config = dict(
    bias='none',
    parallel_block=False,
    init_std_qkv=0.0303,
    init_std_up=0.0303,
    learning_rate=0.000684,
    decay_shape='linear',
    doc_mask=True,
    dataset='wikipedia_en',
)
Each number is 500 + 40 x the weight over the matrix's rms, rounded and kept within 0 to 999. Layers, rows and columns count from 0. Numbers have three digits each.

# layer 3 MLP up, 1536x768, rms 0.0479, rows 779-797, columns 512-767
552507510593514473466473524515438567409536547514401509461499532432479498441527506457515498433565478541524524463487509506480455467543566455514519544536511480474503515549520465506489573526465513481549492434421480499411538453515493492556474506557410546556552471494471451460509450454485498413458504475528504472577467519520539478507506482520498476431472551513480441537488483484495533486465553510513555484529450492519456498531575484570472501513527472503428447471567450536486470417457450507570518485530464519473549506458535544393504511483514530577480538521494514476480477525456499511516462467472535466456480507466569519556563596455481482589541504507477493514490539561499498456485519522459504595454599509421507562472517479577506521490528473518539435435504504505519475440579528
480488530495512511487509518504444524417502505500506505489466516469560426535492490490482496400454563515473522459489529439523508465481524462513554552504501478473454499498490448506539547485497563435484486480500502532471453506498476516525498542445481420515527484521498459477546382560516533522461472494450598468537556499406474413466534460531525521519541454519538444484488534507550474542518482541532564459556508543432554459465463548500481441436506496493477442563430484452517554521494504422457516472476486460377511463480473468479537519472443519483497582512540507515493536567379471405500481484495518498464591520513471517529496475530547454472432540526529458563504518482476515451465509482501504559477420487472552443510506537527584549474519540505490569453506486516484500527390466
607506469478505514384490462403543490476490508462537541530516550569465517465514481502457506559518519542520573524498472461495444532498515470470523503500475469521457508449455524458556492529419504435580526504529498495539442525503504529560486507425564461524462440596495508556462509551476558532514443540508514478512425453453546490448468480457463482404566543475529434536517469497507532516547496519511527528586472375507540451453501460490546416502440463545498446467511494429516521540517465484505477578482552467399512520500515465470502528562423486575540476525534417520438476409401531490476511465587454498517479475463460570564524540525476498492499442550512549424455465466430477551506567397482496468516519499427534578475477511445473491466499436392482590549493541470482548490526524
568507417532523375556486465534474535506562445483429482533471531466555424548481519567481462479527512517466537517552530496459527543528529513537463545557495474499479493580507418447517439554505547499481469609511452561507449411424489552501527452519393494500504480487562507559438468501520486490538538526468557525489408499531518534569540525537475476536538491525546444565565437527591504536510445469413520506498477470410570501456488528545479387475566425435506453430438481463530603492573481409503536522481477516561447469471585566442524521441477545513540450514459487524520513511525538490434477534587485554544534528505476584527526562513443601511521514483464500478473498539454479460438520469620516512498504416545502515493529537512513511531540499548464473469530515525568482520506495
510509494434457493500496488556517469501455481503527491451490475451508506489580500484521499504509518518523420506449483483537474504497487542533551491480474480480461499511544546526470561519503570446493506448495517477480458536532479456485419505479504473530573469425485531494405473546529431514492555510515511448574462542475497488454507560483506468503559500551486495471561458507538536483496580497515550491404535502539508460548539530520484570545547511543531462457530447510485476474461486527553480460447545596458510529471493451472489481480567439503471446547509472447423514522484445525451400444453554499478450553488515551506499484451549542500476466543463497567470518458501469509506458505470498433536584486490476574560497532488496430442548537469493566492519493505462515542524534
437455423528528462518467507602406440446522544485566554516493446442540405530500462481499434476468533445514478414522512420541553534506484505495589545502586495487485422472528533486473499466511467541516503526559474461487499525455513508410467546482480516518539453475542445478472512491493564538509590471535519531483547515541467474512468503475537492483468477451541503487540483581497545494454507524493515501511502528481475546497474529505485442439528517502467595524424493520443439468477533497453520516498463524570488544491435506430518478456507517402547464542581448534511492491440546491490502475541541432540511513513461546442516429521496512520484512506508549528522424481467467457489503595579446541507451490436462448503537488418580450509557505577527487468490518511544466530566474
474530478560426474525465537488543476532535523536489458498433473456468476529516501497503476510494502566451474455527501520471442551508474553472540442420494503528471503485471524575532407563444477457508543507455501467479547501498488466507426531483457494488446544547488470504525488486483489431551575514492529550555514507514457474442410500399501460540455499553525468526497515553535472531520434529448439486482512414477428489543497532518511478516556438508464565474557469508453521536428447555547524563483497426500498557385499493578495508517510541580544518564480509475454510524525530448556482554463505478429529483516508508463475418511552531462466469500508473506492492488512463518473395554554456542507515549431451541473527505422441505541486561486503441533484471487488521490516486
486538469445522526462459513427514461497524519501563462566436467515557487525568474432445415513491521452559499548487484517545493508542466519440455405465474543541429516464514463469529487446483520535532502490497507488571503496489494511505449478554456565493542445544431479617549518473492457461488570465432512463448479465495460533439575451461531448510514489534551467527520533545566470520528543529492539492488534451468460532528515529537462534496509537473487562494462510450495504517457477502483505557490518509517511443491451424451490517465461588489451487452577480438451508469420454498549530474516465569521454511523518556540485476519516529480534530533496493427510422458474476519522505481459534535515570485571507543465552519530495509446504500525498550492501483441523414489538408
473454571529421497491486478490493505489477513398436487464525472491487513527472466508519512491453477475487540484498535397465531524494558489499482540518494508460504480534480469387468599507520518481470548477530465422528517548552466493495492474493441505518505434464500484479482396447482546497442450488519485523498568480491419396470493496554558468516482467424454494487554503445486476483496457466510530487475420523522460409562437506449512494557568619487557449428474509522548458477505450512567491477470477480455526517532511490529524521520441480481447480508469438532604440524470478432504584500530550515505463505496381426441530470476522515496486464464457546491493452475542509437392559517489454472542501497601500488563477484458561523564553476533434538454468501478511509517439453
489555496501522550537581494523491513539513468487468470543555470518507508494514545537476451509461487495482487480563521504492494488548448488517539501515488440460481506535511515506499532498469490593502512505510515521452548502494435491435449514494501449405482546535497586525480446570495456482515570616519505499523432461510569479529546519525465524473499476584526559538479521519488474443464452490504491487475476455467545429529469505456459560496445462491463540423522520552436510527491567593516493456421530519518495443525488507510517494472415416455548564558483503454531487545448502475535503466453519490442490502572552521503511524466431556541466428476476504502538455531463508497483471525515468544492417524492511465528542502451450501529504505572561457468500582545485475475495488
490437512538482513478506521530574547506470514502471517457473463473536486455493537504507494454486445452481506498465449512516554531446521511471546468530476533504497448492503529520537504455522493479491512539550500357487536466502500514454434531497438523495470527423508457525475475464560427540527533486496552484529441478490524518507492496500442474552491496556509450478443531424531486529497470550494474500492480459463499545520504530485488503485432508506473480513521532553414480494451541546498533514501504465502486509542460459435496413438504530515543517497438465450492536549501532446457535502419488518462524491520495520472469543526480566543478481536535433546525486520494451533475504461570463447507471520561467531510552527491470458495502564474527504565517561458505432505572512
550465406434512475477504555479533416452504500524529463555478416451544498455534455529411446486507495534484529540450477432488553495467453565593509486485534461486628418496552549460518485513471492510506533472581501488546491479514580524491495432604483502562491575547526528456419522497534521523560511459517557508525483453519497530533555551532442445501501581475451438472493527465428506500542476473510440485498561568540511498561468446512483469465541549443579532576528522429499528461527516495524456546481508506478548497490501563477573474505525475486461499459461467512389549500529558459485506460489475573500495427413523455479514514525523467457523525573508458470508513566549512446471535511530483423524496503500531478492557490551432440510515460503479550458477479507525498568445509
552464493497459515502469574539543489549515463498481422543477443458511502539413572547505528520492532517459505441502459520450500485425473537518523472436405443514519430451496452438562528528491491477420464449459574499484519530513510409504411579529528529552519498496570548537494511570507486525551563511486397575460489530517548451456502505498564507429486485539544482490494485525594436501530433513506569465471481461462501480505558478479544553565534503483451521538485418495511505459454469498502430583467549469519579525499524429510469516541473476463457438528552450567480595553557462464497469552456513542497515496525495483534498437421527520517483494471517462446474567431463600455568507542478494621535523456484467462543439509574482523497512465574492475461484539425537529435587526
539493498494493486524494507485471479503511527489575452476475525462544510443510494487496420575501528546545458531502469515502460508508502383567460538536492553503583505489461494463472604477492547494456616493475590515505469492481467535497509538560514440536535436515573538514445473472562482471481530562524462579500496452492533438501460482470466593501440414448467539550476507548474580504506545537554510521455503489488462517454497501467400503464533487477469493503515538484528447515407515455545512523561480498513500560435487518472484410498527462509453563475571400542410555488519519514544488463593481600432528461471450478513526508481464447488448533504520489544508567445450507592544476477460421471531516504494535462497441454461463501544473531535568515485547482489532484489519489
478427485523477504469538472468492556565530473489501496563572433565531464464562512514487523455543558472599499532497514509433511519456522494529525549479500490548538503473465468508544484509466458486454512536524557493509425492526570535517491483517485427536587516563440538508465515480525493564505475564512530466398516538488501541571500495460513473443496461547437556561516558448525551511535507466490565445465528524583493489505393480487508438495519566510522524572465472549482505516440506472486547525586478456535539471506478555504561496531456545514537451424512459497499472552489544505526498506509534523553481508478521505562503507477536407459584521545501444470585545492428536479482501465489563555501481441483473548482594567481504462482515504438363501618462476485501526547524429
492479575594435455501458562437489544492508523456509472508540490479428523502472435474492513524475429443448487531461546450509439525477466474535467488473532526496583497545450519474444538563496559518593529472403539476569438504485420573538492431517442509603513495572527467498484525526505450522508396458481515500512487480542594457517488494492524464589444550516404468475450491552500527457558505542515498505498564459476542421472487500502484540507514485471490434512513450531501576518479552471533493487519533491627489540425490502440556508499544429459419561501466527427405537517500436473535484490553519503525415533573488541508498474482491498581519516540502489557491494510546474476429537455564487471514422479491499522484535546449476447505569491510492477452638558457555483556530460
458580453512522424456475558469480490549509490497454483467450440523521508457526531562482581602470478490539494478498569494506520573537484524489493547476552460508477518487399516557581474488498490496513516470502530519522428439463441462564457550507415530463469471476506529438488532441497484420550521495503466496535564496530539442472504523496566539463499527441494579556425480448518496506560504487489476556472450536512508497490508458536536503495417392471498452455560535481521483496475548522537451483484544456512494544489457475454485521570583510467518428479501507544480490429433490563527543500540467589544532490507478491505451531416559431542488563511530525462514537515474448478528474545520490444464466480455456485466480450538459487525509510432508386502452514517563509493523477
518553510491512504503516523474572465513532506539372555475489509515460480492507498509556465483506484502475602454564515477499541463515578479476479556552418537478537508440492470460513440504453528455436452476399453530477565539492429494464518424470493478453493572518593485492505538584510494576610542524573535492487515543489454495589508501564537525496518507520501524522499454497482494457470452469488587629541457432484462472501488518473581517555486484549478540531446579458509505518577494519468516483496531501476519480447479449514497436554500553526544423556486473467498484443465527528465465491485501479518469447483528523524559544539473450509516474517522475471433460496498537524478499453487543513539532510563520489444491560516598561534439464479454499497514472523508462462521552
518471443527507474556480484479433559488560548514426517427468450558564578511501451497559517495540473482542496489508475526513461541538547485566405500513513527500583486482493537525426475535489508570467529448416509475458506549444478466541494523486513463511500547544458505511501514540465503454475544503523452498452529523576534491457491525471472503495511454487447453521531558499541467501566535446467480560458423450500520468453551518470525486485540469414457456533485502591479488523483487578466409460490453498511478469517553518491587508546465467526455558514441550508507521490574480522491537459537469454465552510518537479515495470503478546480510416471498514498514497467451544516500454540506580517513482489583520467509532579509530545479532440569485482497492492523565439518481537
# layer 3 MLP down (transposed), 1536x768, rms 0.0399, rows 779-796, columns 512-767
505493507577496486557534555554501578493535539478402519441512500493436513560527468463519443474507511519490522542425484542487495550466597499531514543452588625459458535526505530503478536525551540584481461470529491490488477515477526475529549482472506525527547446505514524480467449503480425491506458512511551546514578540444542534467553484582515495489513490589534502506493531439511492535516560434488429477553460492453506567572523466524508517502459450511502530472571493573447539533477496453479543537462549484534579524475524432518462464496475515484487500538468551525517503486498449479499461430514531496450491496534493513525543526525559484469567531509459486491379442524552408427523517563517570516540427448534586529461550484473512474507524471521575442404499549571494534442492475
540528485445467566519555431507465521512449512516456433412510459513464496461530501479537520613523480561501469498565515458412526488585518450563484514523491508508535516517477465568554511500455490537540495461498505485465440487521511467500516575517463498485503508540494473564536537534521603523533554494493534530482424465501408420510533566476508520447511464531508540435517474481511503458435496530499449486557512469511465509501486599470484506487487518561481522425440526561448462597536490549470455439514486521492419491469489482469483343471438470470505428496512502564448426518509497528492496471476517470509448392504570519494484510519452524501513497536499559496539466515510544518504528503481482483472471505564525477452576536580545523457462535583500448512552545536534526429556419
440504498487518517510616470525401514522564577486586471547457542498490443584514503501512505475546488466523469550492462539489554433514486532518521609451500507498446547481476497464516460468490500511543473416496527524524540489497516503474561486591479578569527352614418517512622553422506454568458510485458476535461495522504516491447515470510461529523475496493500492525592537487418540415463496557470461455427496457549542471528584541561512559492533508486470488525482459499502505476516463461505452456541562425597477513545450534449437629528487546486544550477503546539538462449464568464474528394527510467509565535478502492491550509481457506484456435426531521437514528449499519446462564482452477524452451577545476600490546504503465420426511490532480498541587524499524577496534553
511493465601439512564533487562472526455491547484531520436450528532510468506577483535574452502555481553543435500451523543478495496548615459531513526491550509498465495564535387481467477457488522479535475488492543485562478470479528526498503483516554533563527436454498448451602484591485427513511595547494586432522473434554549516539485475507551491463485496501434497472540455460446526501530517436493496521445508484602480564444476457544552481459571408517526444586542484469522494532491534490487485459503512485556518466589432503500548416470526518580548498485542492433545592504511491502391490484523582556549518522481485482458489538484467485489479479448516537503512505544477450462514559488464463483526516387489439487475602432523435502491466525446465486545506494499562543505496452
465492433504524479536492487548481535501508519498509453489492521466465488458466514525507459462528458531521491485529544479527497510497484492456496494515446526442486485421509453464519518461470476465522513530512491540491556552506518477484509488511535481522491538500476511491502484507447505492445493513538500513491484538533559544527555531476468484483496503527506505531482449453512549456506510453475533511196538518530504493473505520522512479485480504490461556547457495542508548492520521496495495505547493499519477460550528505551490879525524460522506503478440541508486515492496496540463471455562494470537527794481508479472490492487558463512464455513499531496421511520516507478465533453508557504485484512497551430490499513474506490479476506495502478526526480496479487561505526
501532467498499552481495520480490499481418507466529537437453500520415457440534522523483483506525475556486521571522477421533479534454562517494496465526463549481494553529564503487506443561540551498529504424428546501500510520560445539522564512547469477497521487520487491522533588403462424484544529444461480491539495496521505481482489491455494430468522481456622527488526493488582561461480498500434485467466411449457524462465506468480496520524537487601461449479531540513484501493445542538467480474493514495544476508528540492574501492524557540555436470509489566486525513507471498590431542539489467568509463520481533505539516490436514481438528463504458487540466578551548502467466532485501544529476522479485562490491486477495477475499464546493468549530509476519533471497456535
480482581606461448550517529468508393481476450515457506517489509501375458581530484470508459523468465492513503420428501548509459381497438543477431517575455557466492453479510507544444528501512525421477436535505521416486578461583552418465481434458561458509540540541583532530466505479530519472564476559507524441518520488441502556502419517466497484515512490494511528501442421498506553446496452532536472506404420548495550468434544451551513492523536515566500465489508532471519468448478506479501439519535499551488499506485453504508409682514475546476464417571528502553520543480547512567490471418501460470417554615474462517466555430496478484499477447543513583549519467488453515464492512460481465458496494516381493583502479485481535458527493523555467546546537480448470535525482536
519485411533529513524530509483518472515547551521535396532594517469520533461520524479468397514521494537481493478493515485531512477488487527523499448520482492464490546502502480538474554545543427468562452498453522497546466546522584469448476505547503441465504515509531470393524465466555549559534504477570474475519498425529459545464501516516462445472516446550526540553427419442485474476543487470485514462554480554571483477555484496477526484461525609533553561474501446519478538489507515459508456555536541546517525499457513539477534554498442558505481424515532435566480538583512501546565424428522473519534442550526464474480570454589505493505526570566489445466489480528437523458519526506502512448450532552521504463523529469533479524582435520532445480489516514439495567494472477
510547533550484487480534552496542557571545435502492474512533555545460451478492511525453447512416512464497457539504530532425462511432497481508559477454477486338500454479450487481502511492577503491550467494523503438557508486486522555445428434498508515525558553449533512552574541488502500525517473528482488507504473521465466509535511501528447516516519479487485509535446416556522505471469518448423437471510403432480501484441558487521515544615428488481558441552520458605499436487457485504534393421506539519500549507433492493507526569551496478536535585532547522488463525502450592526398632506504503525442489545518467468523489476477530512410504493510437505519501523515477528533519522494437448470510518538485558498501472541484499443513493510507516515457545501502487485488565451
516471498506478551520495523600532472554515562509460497513501513492494414493458514535519466451452487576489473472498471498487529516481491543467511449438483488538463548476467558541457499509453551537559467493540426527480483546527476502477479496505465551471425479517440434490433521439537474526536539529527460523529568525518508594550415510489504530527563520474468465409543468563509471499484486445517504484537494493569476505490558584488463513468516517515558550539474511469559513509572590479493456548512493468388505470517550492436445534508511499467459421531432548458450541495451455522500433565508480529476551538445542505537523515484486399461482520504496502507520471538514518430467455500492487521538472534484431527507483519449483456561511517504488470583534565475527547532520536
513497458520489493507514556527510465529551450523504503495550528481541454468511463537520477517510517487494482463533541528561558423486548496524523540531488492550495483504479492478512513577457544502508473519501555510505511555468487477512501525530513494499443404556465463487500506462478476546536443501501488476471459468447518505515514558478454496449446508510458475437489503495495482492518467463500494457342466477464564550434530505566455524465542525523491591503515515451508518494492466490504464543511532527529450522557483440451573605514474523489571490506519495440501533499482531425535424446462484512504593555536586575479578479544546464525534442441471491516539524472512533479574497473480497575511524489533464608490481539468450508556480549396507502481528454426489525439483541
448594542501629453480470504413494430513494476500526462517471455496566422494465503540427498497529412531516502522426439484474523510486549498583509478481515546463499531484517533479563542535548495516533483441500487476518493487479534515569518471524532582466539428549522481501485492493512493540576452396522442501476566567534487461538569496533422491488481576468507422458529472471534526438599533496541490504525523489463529521530511485508463488531509461601561449529561545460434567513478543476424508568483572489578478497544504551586557492440460491494491520454498493470467518546480487431427490561498405511438447484508418468527566465515551550439494400543540477504468537458469574442418456491475560412506426490576458525490482501480435475491518549494581571489490486476486461524436494
458481413499547498553494483435554515562457505520548385491556495522466480569489481518556425505567548495453526549519512474509503463532570493468513557487545565520446512511474526485550479492447455483475584526511481416543512508445513543498557494491469471550506484464489465513563530438475461496419537515491494546448464452527511544508506512484502446513544465548455457531420503491514519561498571554488521511540534531560491426516506510478525520564485479478477497473559517500498475502492522458406443477554516485519522505515566493494579481533503499446516477512509492527528456406501565477455489494521629505564501461549550417486538564404446506572532506463515464531468610546510474468519549526587418545506562499468529493447511502495487392464550535471509483499510511497485441461592514
554458408477556444482519486507522487513509543475505475481490475508400485527581505493438490509490413442454481577495555439489493484474446432600527472484497452475537499434517540449539508548522493461527456489570481475490499467515489489469560517507468446500461447558581522568569477403466482461476446505542456492552536508449562517518505497477480522522466524484494505523426528525491536545475496504503516521369436511468472552541519491523557451437558454495457487460480491542470534564491492510523514470558494466531540549457520438495470509447529462540551490509559522522439418572481555475499552475539494478448531459487429549463504494391558489455551500479466500497511555443440552513503460591415580502477472451528490502505500580465475453442538481572457498492515503452552498478548471
445543521459473570448545561543539463502561472538463544535566484525440533491560446471473499484494511516576492509562463497426487498506507470520483514561536577481565516488476524488522488492536458453480499488469535465558532453485496472474543501564549538528518442525524542499507495518467518448439456520462462562467569531556497537435532528464496489549499504566439510492455444488460504548582491550514550445372526493528465422578486494472412460523520512519488521478527577472508537515494451452545492493499506522467502497478427501536512511485429564429520460476540499488448487521504488514449531499490535505523558535505494469559577404503527513526563477488487419560507529471517537569509469442560444513479450563446423559526550555528497468488517479456451490448483550480497482534448422
446500446536552459525523502480554541458475530511536495557511540556482512503484470564448580480445491559514531541527520487464555479520539524574466496555475530494495465541465546544429467487505526502504562484463499561496571525525416456541541596448489482490535493526489512549541528424551447545575564478520570511432463511480445530487506514426487498423585474460524619504410509508457517502484474478475477477493436493546483488495451505499516467511524564542438583432537530546471509508541472374526513530546530426569542443537529540506474448474525479512420540451514465517482574468495537526575566512545491519474462458539459542562491505550483491529513474467465483461448484555533583476596491530552513460516501432545457503519502495533537468452478509546411515494518506477462472511500479
524531585451545477518489510539494507440496446509468565467440499502566488445539491515519434491553485456548525540559520504486482513500504454475494415511407525447482505447573481558481473507502461486569462476500517485538494463559443500521561541496497532476518569492454521480577546415534457524539561477516476542441432501518479474498532498493502572534494516567499565559483448529448496490421442505461490376424498497515469484467478478531501489508489517465461451575482507458498544504513470586550530541491505503540438563535508494547437520483563486493455518537442479491467509481468458604415438407520488486503462586536528557455533511538486520502517495459500476454461450527458472462513516508509496520543512501514521533500514521513489501536455475493549539486503520479480479575528546
519419548487429567525489480497566510518451533491562425513476507482587516483494534483563487497492502551538412561574538496578526450490449482495521471472484548517503514518569475471465517552475431534445499474492474497456521500573435487464437506513517536515475574488502509522449501485472497593496519501529476425497500475504417509555561506504435532525569434517465509497402561511538474497506478462463578406375460519495493573459503523583459533494474519441515458542429493540515531484441473473444506513515494503519524541523477509526507541479462541539551490459573493391528581440551507487438527498484564429454558556520492445504553493524491478498594504500411486489473462536454541503516447534460531514496516528517484537454489552492495532528460539468518514524488462424456429560500548
# layer 3 MLP gate, 1536x768, rms 0.0471, rows 780-797, columns 512-767
436432529548443520546542490552436439512450534455519465542502497382539435535495361562441513523445560540461470445514491491490502543459534526535516523533540483464427506483521477491465479591469512418580493517452466440409456520518496493590514490465479570461514462542494514523479448488538493491489464449499527531501548517467522485493524450505498530529568548541522438469526561518492460440533471534571469496498541496517562583449472519562476430519474473492504447562477504498521489453445452395537542472467472470452515523483530544497523535532494457519516573616495537439486485582465535497577484497497515487525531540537513446522463399556451485474510537494571461513468558480525520436386478475516440480497428468446515537536473504506486475466541548509428596505449520537527479582401481
424507653529562502545487538445419508587474505546527436418465490510552412504566501537574552526448517452559473484537489578518552476533512537498537540521492508467507477517522494543499593492611572500503524417477437432424482476464522529499465446468436466526532526486463505484469494547494429482507543509534517442548473487477511476487477460530485477547393440489584487522514572492454563406463553495555465504578487523561488554511442509585486475529527494513462475501465413539515543472472471478453477494550462461489559448454421493460502481463472548517486500485554566549557598446589548453534509468518495517506475536485496519492450443520432515479487489336482519535540464454514448481512519466477487533496451523435467522523543487519495513472527584557376506501573557492555462508521557
534467509467491533505569488540539468488457529479451456461512560481503537542500451520462504496520445453552428492530457488526409390488500526467549492553506444437531518467563520525500630574522532488611430477472461488457445522505560546544493486486604531527522549447429459489528504481464573475489492493504500526549535516592600541488459457494470476526457507479475491487457481414483430471523460452491487507549532429508476413526474464534519540529534548528563417533506414543452487468503505519467438519416503436472562486502477437383514519501458510484484541602453548490468484536467495480539502501506473534517509547503524473496444430429467467570489502480495538476527531497490448503508446459506568460456446474501410653496480463508424527511500579509598494461466469495552500517452608
543457505576486511574528463427441553479515468478491554462553459480466473516474486480552486524487477501478590541465463547500526494476500482497511500456544524514454540535479492469512480497480454535461521497491556481447450511567495520451514508495586456522475516508489471520598489466511490492469449513501538566450506455522533444526499541453498521543509513436512510469431453543453466500459392511490462462539455450513431567527501490530520475468494526531529485580453502526500531536530439475498565491519469491524448488554490528495493535510477532461536530494457523506484519530552505516474528549537480446521538501510467490533481518461458515485523432455521508470548494530482462534486444514495458506422522467496522404509468444469517559506489579441536468471510519548576512509498459
409541556518474534498483514601614528475532513520478515541578489532602478454485423526474525493586530522523528430485535532509519478536539538509537497495549489547495405535521464547476535499458481443511443558559502473476458481533563494583436475523478480518510487454477511496515455499502405525562547541484541490419451532506505564463497520482448501523512520583411472506526554532521462473441488500469480518535505495531501441569437556506483459506483531436565497560493494501401486491504511539501524493479476417442522488514481580479507487475468467489486513516464523449483519479580520449510568530460506502548490509508457479474454515486510494523496515533478598483539465568480560505487420528506460513542538480452549490456575457497559480478491489544453513571464474451479550559388483
473536499562533508543520514503415545510509427507553467457546521463492523544523477573514504455561565460550567522453471527461470520468563542516504504475482465465572519484454513500569530451518514528548486478492436569512575522537436517541514523517534468465535480431449504560473453553483421522515399509546467555487498479517585513514420486518502511547501515558500487467535478486529492482497538466521555517404473549520531428497454522516593507488495499499496504517513466545540506577530446550513548477520490528445487476558529520442504515545427448528463480450449493486517522554537489450496499563454512504474550442472537507486449512475471516493502491464538485442469468557481462470506471487486497434480473400528527469462387438532495522437453511491528521565554432505497502458544531
493462500553507540496502425487486509486514494549454482519521537541546545546443509533546538597541447498427561500512482493475434485449428585494517520450464449524547484507523457445436449550521494460521469482523462477460467489563458611428433438431481521506465587525433516520538470458458505517449489544472470583482458544509528438533472519534501492499485482539536538539482536469489512502542409519496461506530507457490444531519496459514553470497487461522561440595508460531487505470498503472509517429531484491551510525494549442478455556512480576484520571517501516486551471439521578477459556511524563431493515544517492511533476501508524533406530541463522559495532494474465472506515454440547492500518495460557502495453457515491477458484480450427530484477552456483433436405469549
522443513482521514454508405479513545524433418480532528484391471546543410519537562512504549528547550485485512554429468499458536486471465508546495469466534445490541544513502494454541511555504445490466492525518447496514470545541496573523525484470502501561559498433508546459579492447535469543512518520433505483469520564515454443523494453497418443506540462469542510490541503462476457502488468546541557554559570515577511529515485544553526432462462564595490464468454410494469564455464456499482531489514494538508548439493504578500459535448506496514521481533458520532543509578507507520514565528465460576491445545486437430506491460535486589452479482442463478503512469481454422540531494452538455530498540488502498563477492540470536465499489548511460535490449488506586504528467568
571548493513457537526514463494463521520514438515561509512456477540493509580466505554474497497471424548554544597558468547465512544504468524504499520526490516501566514550514492541391401462510424481405475505480518406545564540461469435583532474466537504523483534521439478453511511478458432450457498536483500452469504574496463488483498475496452557578481499496502470498519469476487504530499521524505517448531494551564469542472494446514520499442473454496554446519525551519461478478465487458486557500488503452541538525470574416552550476535502559547551478499478441483560471453500537543455504428462536500525483505490469514501576539504463460447534472471490484489480449506509546579522529404448488490462498445526482498482535529533529548396479513417476471508542469461563557477461453
520496538607468492489506524494511530476504482539535475484499418566449509485524558558505543483491548532465507472485518498474454541474523485541454454461551488423470547496474503486508475523506527485454498501446461592460445459497470499576520444481551530516479540516536551457481502495504446496473601435515509554527606588496506428548534443585541557493512471518526560502491583466550435520492544521481434452459459498506493517509513429485585431471521469540489522514513563530529599534518495508512504510489585588445527481460509546457481558461436467514465501545516507558507490536487497515533527442516440511365481473489460527514451469540479473466497511466537475452434531544523507418511461520510422490465553478483455554451494459501511516487490466540479451464551485428529487447557502
495598459551492447461498449428533539519505397584505431474546451516522469538532522462561445582537456468485517557510559508505544516520551541510544571524591532518478494507493503482497490443467452494510459486446481451563510529487543450477451438419530464494479540495438566499515518454477550507439500504492464472499507595549530515480455537501519470502437488494544514480473489504528503521518470489550489473526472495511554509505482466536455560493494512520520535536460509587412473545446475461413500477549565444514462490513499419537486531533467559513476526489590494524578530459473534479491544527516439424545574511487510456562495510507453508517547495488529531532497501528399476487420474556509413466484450514447494416466491493501492500530542498454468493519623438514518566489532537
488447471466500464547484473500511490518484490488499500478463563518559457523484526602522512510542485455550588465496538537437453486507468511467548552494557464505418507412509562445504466487533466483451438518493489540516555503480484499596511519524439483485511536428520442519550494513498448561469589513488441532515565509551452470418489474500464529555509494430524424427517482516454447465557461451532514575533515491503530492488568461503522505515528480448523478505477458527485599411532497558494529472509483480518529474452534543462514490475488536464516449611476515535565573489503468533442464437513453512458504531531430514539476417499465471543548501496565483506546469438490544486541490446475550478525456427524477489520531402450477399483508493438515456524553459514543512486471537
519525529547502540477475528387566568520470503554548429445433558555558515432539520522551505489506570514498500571489474546410454467495507465519478457567561486517540501470499498432470485502543510498427506450564581522511496482556558487460473467460573506443479493449445599584457495548507485593458514558509462531519440528440483557536407483437485541424522471503555553495546484558515463530461526467518500558474449458517504511526519523552482501485497538525564522520526463609478483525529550468459420587520552537567486504402421493422480526523555585564521403553500491503501517512572485507444441437527529567489478472539480502524552518495473592502524531467464501504520475539495466528465442464506470485466571467509485501475557531497482540438465471507468474449544430516459471483465507
512464511562456553477523474431521532539541469487569484549459496484534453554459471516538486565530510506522492509414561560470521482484544489475472535478515453545441484458480454490491462474439444517444501539475529564523530548556487539570485551550504546535544532502424524581516463491468462490535472549483490469459463509443512529541448522528536530443513498551539473493468500512528516480418497468527466425496565442555493518467430545522552517514436524537498531493523437621424463450555548474521471551451479465513541461485511552516515483539415603535587499464517513453497514542608446501517449544474519448546466610578412516462503506488412518523469458430483475462471520484482512543555514573501472554493512478435505501494576457512525500396465481486505528548462476483500551494463533
529509578508524522499526493527549498494459485523471522500436506494456490439488446542468501501527581499500497452463391498450531526466532532475448503470615519472489530459547492525547530490549525422498510482468517470549528439457480377527434492527440497475543439526428470585532494599549518511497509584529500577479484543477503412481504425507505565511508481480538490480489545517576448491481495541542395478507540423503584457453490513527489423510597540534575464509527481528477453494439524572535528494404515563488511479485486539387474496503510486461540532562396505470485490532509502557480489416530521478432568551473469517508500470515525544516463460441523450417523496550532475366477494506508474453546459452494533486513503508497513500414435466512543445485483517459529497498486527
553484516499432508455562518547526538543470518440488560564555480522511442506436534541541446497533489553526493432525518490536472502501468481455549459540516519493523518492521486469463416513495518473487540519497476550488517451438484477512562520547499511483511436520515513541505534499482526547570485394514457502503548509558518584533465440548434483512485527469498489543565494473423557512397505486539541506533519549525498488422508438518457474526556501514489529538490513496501540468503504501470470480524430457485508504432533482409480497521496536543494473466474484474536498519452516501485491496592577535528517495549521511501572448472511470474488513507548432567538534460524459515473489499413462507542461422481461487541493498433509529521474513445541452527476491547528483519480450
473583544501556485487444520450456546488462506524439435483461478456556501536518474458481511520527421514478555553448482473445482543587571507539519513500456428541512524501513580526512446506502520515548535399512491485500541491520469536468522465517589477461506438503475446531480514533420469511479421393571423501537491524540583466477567468484489452504457508539474467474520496536483523490419456506544465488514471521478479511560567533495506537480620477544532516490528519551529483486497488477611540489491495532420510483471499500582518499546539422513509439520504530582422445506447496416597506450450467542451507465554507482439526518515476495514563544507537550494543529511513527484496484519492463444480466460476567453417491492471457513476465463503525500521504514534518541430505482
603481502433481457506535446568588457536427471486577548490537473535484470516485539505539533552546495481544433561528424459497518532510520447490474476520496417490507465535514499397567494517524519518487506479532451533491531527531487561494443449503522520476495542508505543490444538458513564492499517523507584483481574542425484540490509481551454484504552457467501552529531566507484525511481428497589542555574521551497444558511449463480496528494443517518491455483546547492436515404427481494514508492472533535513587505544509480502480516454503555529492481547527487444495506576500507544515451501518467539540443519448473430444514486585491502533466610501405506484436490500545515500489552410486457490475528459530435564506544582580445509505513422531494459461404473484514507493464479